Each number is 200 + 20 x the weight over its row's rms, rounded and kept within 0 to 999. Layers, rows and columns count from 0. The size before them is the row's rms in percent of the matrix's.

# up: layer 12 MLP up, 768x192, rms 0.0485, rows 54-100, columns 0-31
# down: layer 12 MLP down (transposed), 768x192, rms 0.0486, rows 54-99, columns 0-31
up54,103,207,199,155,194,201,198,185,228,195,203,199,194,207,226,225,229,212,191,195,155,200,217,205,186,196,179,198,240,172,183,192,224
down54,100,217,160,250,219,174,164,199,226,224,222,206,212,193,191,220,203,213,235,199,214,209,222,173,197,193,238,184,233,207,183,182,178
up55,100,189,202,171,200,201,187,221,233,215,197,187,219,202,208,202,209,217,213,167,236,169,198,204,204,186,198,148,232,181,207,199,222
down55,102,246,182,176,208,183,210,186,176,187,207,204,191,234,204,218,182,204,178,207,214,208,206,188,185,222,151,192,193,205,221,195,225
up56,099,188,200,182,215,209,224,169,205,204,226,195,198,233,189,211,236,184,173,220,208,178,236,184,212,232,221,183,236,146,206,185,181
down56,101,214,223,219,194,186,224,172,194,206,156,205,178,196,217,224,221,222,184,175,187,172,227,208,192,206,210,181,190,181,250,163,187
up57,108,195,211,184,182,223,201,191,225,218,184,175,212,194,193,181,190,234,216,211,220,202,220,202,223,177,175,219,212,218,231,222,199
down57,104,219,206,223,214,206,191,199,220,171,214,199,178,173,197,218,178,188,165,234,214,229,192,227,222,204,228,218,205,190,195,215,201
up58,100,222,208,188,178,219,184,178,219,237,183,229,184,206,190,172,198,233,201,193,209,222,197,204,201,184,210,223,215,199,182,203,248
down58,099,163,185,200,197,224,229,220,216,215,201,229,236,200,205,219,208,185,215,220,197,204,198,166,199,214,165,228,176,159,188,214,181
up59,099,185,254,206,219,194,166,182,191,184,224,179,231,221,191,187,187,213,189,176,210,181,188,238,211,206,217,213,172,229,188,186,199
down59,096,197,173,172,219,194,236,190,179,204,188,184,155,199,215,216,216,184,167,251,219,231,166,185,179,230,178,196,237,188,209,231,212
up60,094,143,161,215,205,214,218,240,179,150,217,219,182,178,186,227,208,197,177,194,177,206,222,211,207,220,235,192,226,187,204,219,226
down60,092,239,191,236,216,189,196,176,226,222,209,174,221,219,187,215,173,187,224,191,214,197,187,213,212,227,202,191,179,170,217,195,197
up61,102,217,222,192,195,192,188,251,173,170,177,221,211,201,198,236,196,231,169,213,205,208,200,209,220,204,226,199,160,196,182,213,208
down61,104,211,199,195,180,181,205,183,200,211,201,252,214,187,214,167,199,190,224,217,173,200,212,180,192,234,187,192,197,213,183,184,196
up62,095,186,210,193,236,193,180,220,162,181,198,231,250,211,185,178,232,182,184,197,240,221,177,219,203,188,170,181,212,179,181,152,215
down62,102,172,218,222,245,186,196,233,215,186,204,212,202,211,194,225,179,196,187,215,176,179,209,181,174,196,231,196,202,185,215,191,210
up63,101,211,177,209,215,198,179,197,215,195,232,183,223,198,225,223,219,201,148,210,166,226,162,223,199,193,222,196,240,182,173,210,175
down63,102,200,185,169,176,238,213,201,221,193,212,230,194,240,171,197,200,148,254,183,215,206,217,198,197,211,210,160,207,210,188,206,195
up64,097,192,212,194,215,232,192,215,215,218,201,194,191,205,196,208,153,230,166,223,210,187,174,181,180,225,224,211,210,188,228,192,188
down64,100,222,229,199,172,173,209,208,246,187,217,203,188,226,187,210,168,209,232,193,208,215,156,211,235,217,179,210,148,219,236,198,231
up65,100,182,176,179,192,212,217,193,180,236,250,207,187,191,258,205,215,192,205,173,199,201,236,210,208,234,231,172,159,206,211,195,217
down65,101,167,189,186,174,216,180,219,177,212,217,168,170,203,187,171,197,214,214,208,162,258,167,229,212,213,182,221,221,185,201,204,200
up66,097,182,160,206,222,164,187,185,212,194,188,224,198,220,157,181,204,161,157,205,205,198,186,196,213,226,208,227,168,197,182,203,208
down66,090,232,250,229,219,173,180,191,185,204,187,163,243,221,160,213,181,194,191,212,203,200,162,182,196,183,191,192,194,217,220,180,198
up67,096,202,207,209,181,181,176,213,168,170,220,205,188,191,191,201,186,222,186,182,209,178,212,195,211,182,189,166,238,183,239,195,224
down67,101,216,244,210,212,168,200,182,205,218,215,201,207,195,203,200,177,169,177,202,235,200,191,219,205,229,239,233,219,201,200,216,216
up68,093,231,195,178,173,190,225,181,214,197,231,215,175,239,190,222,204,192,214,181,191,188,230,186,219,186,165,198,242,203,212,173,205
down68,095,180,205,198,192,178,166,199,200,174,176,209,194,193,194,195,184,193,140,231,184,193,123,171,211,184,224,214,211,238,222,214,209
up69,100,213,171,182,197,219,205,202,173,200,180,172,208,215,156,197,254,185,197,186,175,221,194,212,254,235,198,209,193,219,209,215,221
down69,096,236,230,206,179,196,189,220,192,196,187,228,204,196,231,181,218,185,209,207,204,190,199,194,201,232,198,215,208,192,177,180,206
up70,105,196,199,188,197,196,195,208,199,211,176,213,222,192,195,187,181,234,181,183,242,213,226,201,208,218,206,182,215,202,170,190,190
down70,102,167,224,206,211,228,191,207,196,202,237,216,196,175,195,211,206,179,218,139,206,199,212,176,171,197,201,201,205,187,202,208,187
up71,101,202,254,199,201,227,175,198,192,197,213,207,220,164,171,203,217,211,179,225,221,191,194,213,206,246,167,242,185,201,241,184,219
down71,096,190,195,207,228,216,215,192,177,197,177,223,190,197,208,196,213,208,202,174,233,201,200,194,173,168,238,176,178,197,164,186,210
up72,098,191,218,186,190,209,187,163,193,192,201,217,207,187,177,213,171,244,170,209,157,215,184,211,217,222,216,205,196,222,196,198,173
down72,097,217,191,215,211,198,203,183,175,228,189,212,197,152,192,206,215,184,210,195,165,181,194,174,226,192,228,200,213,214,221,257,235
up73,102,214,211,207,187,180,218,156,212,211,202,202,174,220,238,223,208,178,186,166,191,188,222,189,206,203,159,190,200,158,212,219,229
down73,105,193,184,214,207,192,165,197,203,190,169,219,218,206,173,216,220,221,206,184,224,210,204,207,225,204,243,197,199,202,186,220,198
up74,096,178,183,175,244,175,216,204,177,200,176,212,220,201,199,188,185,220,185,182,186,212,184,215,207,181,184,210,217,197,186,174,223
down74,100,167,144,181,220,209,197,200,181,210,193,225,198,206,198,207,187,218,206,207,203,186,192,197,181,234,192,231,204,223,250,217,152
up75,105,216,176,210,203,218,201,209,198,206,191,212,202,214,203,181,188,196,197,167,190,223,188,198,200,184,193,223,238,216,226,169,152
down75,109,203,192,177,203,211,209,188,214,224,239,223,220,202,167,206,187,182,199,197,211,226,211,211,200,193,191,183,175,166,199,208,196
up76,105,222,209,191,207,188,198,199,191,198,197,234,200,202,206,150,212,185,205,212,162,198,236,201,200,195,206,206,160,198,186,202,199
down76,098,173,237,180,194,241,166,196,208,231,228,196,178,207,189,217,220,195,196,222,208,203,214,205,225,210,243,201,224,215,215,188,228
up77,100,237,180,238,245,187,237,227,209,233,210,203,174,228,173,199,171,195,186,158,187,165,196,182,202,226,209,216,182,180,206,192,196
down77,097,168,179,215,164,224,192,197,200,181,231,198,180,170,195,211,182,218,235,185,171,173,205,216,193,188,201,217,195,155,200,247,182
up78,101,193,205,188,183,203,217,225,215,215,200,183,183,157,176,170,188,163,197,219,172,238,179,223,207,210,214,220,185,204,243,209,148
down78,099,216,212,172,185,217,218,175,205,220,175,196,240,180,212,234,216,187,201,208,180,186,190,250,173,171,221,152,204,188,189,185,223
up79,097,174,155,220,227,210,145,160,186,188,206,179,174,203,200,164,205,185,165,186,161,208,181,215,203,198,201,205,182,193,210,198,225
down79,102,182,225,211,193,214,194,190,206,210,207,228,172,198,207,193,208,186,204,227,223,203,172,190,214,191,180,219,239,214,219,168,173
up80,096,197,216,218,198,204,207,190,188,202,218,246,232,188,242,173,170,228,202,195,175,199,245,170,203,219,196,205,183,166,189,220,188
down80,094,200,215,186,204,199,202,211,204,189,190,165,180,190,215,188,211,175,212,188,216,210,186,227,187,206,177,171,229,171,198,227,185
up81,094,243,199,224,199,201,207,225,218,227,241,215,160,222,191,234,220,197,211,191,216,187,204,190,205,171,198,181,178,220,231,211,223
down81,088,205,181,198,170,192,159,218,220,166,210,189,187,184,212,177,200,209,203,200,183,224,197,210,196,229,163,203,216,194,166,210,187
up82,099,186,179,226,197,196,190,195,197,213,197,231,180,174,219,174,225,183,213,212,201,230,204,202,178,181,219,162,175,206,235,213,190
down82,099,192,219,170,210,227,177,192,208,202,232,186,171,188,152,192,214,142,190,226,205,172,186,230,167,193,200,219,198,197,198,190,166
up83,100,157,174,188,245,224,200,187,182,202,184,185,197,178,208,218,173,191,187,217,246,216,197,207,218,192,212,202,189,188,202,229,220
down83,106,201,188,201,199,155,180,199,223,201,190,192,209,204,173,188,224,208,191,213,210,192,192,160,177,215,165,184,173,236,204,220,198
up84,097,220,199,223,203,187,216,161,192,207,216,207,181,234,229,211,237,196,198,176,222,179,197,218,215,191,217,211,216,218,175,193,202
down84,100,196,216,184,252,200,186,223,209,194,239,167,208,179,195,204,231,197,171,227,228,226,225,174,227,194,195,161,209,187,192,189,211
up85,097,185,190,197,196,205,194,194,152,220,168,217,210,171,207,197,205,191,210,198,214,206,230,229,177,179,200,211,234,205,201,187,188
down85,095,177,204,182,166,181,236,193,216,186,189,164,190,204,220,159,216,185,227,174,187,225,215,174,207,219,200,180,179,228,208,217,217
up86,099,219,186,187,139,174,227,187,184,208,159,196,204,167,217,172,178,231,218,182,210,204,170,190,194,231,202,198,193,214,259,232,162
down86,098,192,216,208,234,223,215,204,187,197,205,179,230,231,200,213,195,198,171,199,177,171,200,210,230,190,199,197,218,210,191,201,206
up87,096,157,245,209,196,196,194,191,194,215,175,210,179,187,175,209,175,187,203,181,204,201,179,217,203,208,228,193,212,223,213,187,236
down87,103,202,251,192,185,200,201,227,219,236,247,141,170,234,212,178,216,205,209,219,214,143,199,195,206,202,204,197,256,162,225,203,169
up88,108,179,213,192,191,193,199,214,178,224,214,199,172,174,223,178,199,207,217,190,204,173,232,168,211,212,201,207,183,222,220,190,205
down88,106,248,168,217,198,217,188,215,195,228,199,209,220,203,200,194,190,221,185,186,188,201,206,196,187,186,153,237,217,241,176,193,223
up89,104,198,203,179,220,216,157,183,205,194,203,217,174,193,175,170,225,202,227,232,205,234,188,205,191,203,216,177,181,194,208,197,220
down89,107,219,209,185,213,216,203,202,249,212,201,190,184,192,198,182,213,194,194,174,188,193,219,206,205,185,181,189,218,206,198,170,150
up90,097,209,230,205,209,174,183,236,203,173,184,212,202,206,194,202,202,213,212,207,176,177,182,195,173,217,201,172,187,170,231,212,187
down90,099,200,235,194,204,197,205,190,184,199,195,205,234,214,187,206,187,200,189,210,160,207,239,166,213,250,169,216,215,240,205,180,200
up91,101,203,252,206,208,203,193,187,202,180,202,174,213,219,178,182,181,212,194,217,171,212,176,179,220,176,210,189,266,181,188,188,206
down91,100,170,186,216,206,180,225,204,204,157,228,191,182,194,181,184,173,189,172,185,189,215,204,213,214,216,177,179,208,212,169,207,190
up92,096,222,244,202,204,220,185,220,179,206,213,195,210,223,201,153,164,205,200,212,210,188,195,225,192,172,242,203,222,188,193,212,219
down92,096,189,184,179,215,202,208,224,168,224,204,198,225,185,216,234,219,148,196,208,197,193,207,184,200,184,207,193,177,213,207,210,224
up93,098,202,203,218,158,196,208,184,205,173,178,221,190,186,173,179,163,161,205,229,209,196,227,179,196,204,190,204,191,205,194,213,182
down93,098,224,232,204,181,176,195,204,196,206,228,169,218,231,192,170,221,207,184,183,188,235,158,210,232,171,225,215,189,191,192,210,228
up94,102,157,212,193,204,222,190,186,205,226,209,216,168,199,228,189,220,169,189,204,199,160,188,198,226,211,205,174,234,183,191,201,237
down94,103,198,180,160,185,191,242,199,210,212,187,199,228,172,188,207,166,186,223,191,210,227,193,205,174,193,163,219,159,192,224,188,161
up95,099,203,217,191,228,181,216,197,188,199,202,216,206,191,202,203,206,216,208,160,218,165,222,191,178,200,231,214,215,235,219,197,229
down95,112,196,214,192,182,207,218,187,216,182,191,181,217,203,243,174,237,179,187,191,214,197,200,193,221,222,242,191,218,145,196,156,194
up96,107,200,192,192,234,184,194,186,241,198,218,216,229,235,204,197,201,216,184,210,207,190,197,219,210,205,259,197,217,251,227,204,200
down96,110,199,216,217,168,210,204,199,192,237,248,219,204,194,192,192,178,171,211,192,199,199,225,204,211,214,205,204,240,192,193,202,193
up97,094,212,188,229,200,222,200,190,173,208,176,177,175,207,182,231,177,204,246,181,222,214,202,172,198,206,197,202,197,202,176,202,216
down97,096,194,226,190,203,199,217,189,237,193,242,219,211,202,218,207,214,220,223,178,190,199,180,215,199,221,210,240,201,189,216,221,200
up98,100,203,203,197,204,197,193,215,162,210,225,219,193,198,214,179,175,180,203,207,186,174,178,223,172,191,215,176,187,196,181,240,173
down98,102,208,159,199,169,185,161,213,200,179,201,193,226,219,251,164,230,198,163,174,208,207,206,200,246,182,212,213,176,154,183,199,183
up99,101,218,212,220,190,193,248,163,208,219,187,201,244,223,188,208,225,190,200,201,227,190,215,218,164,229,174,195,209,208,211,215,168
down99,098,177,184,169,190,199,187,220,204,211,205,202,198,190,215,191,165,199,173,174,174,213,202,175,214,201,187,204,220,205,203,194,196
up100,100,192,188,184,217,194,216,142,200,199,179,245,176,187,225,180,178,224,199,195,185,214,161,185,201,195,215,215,212,222,228,201,142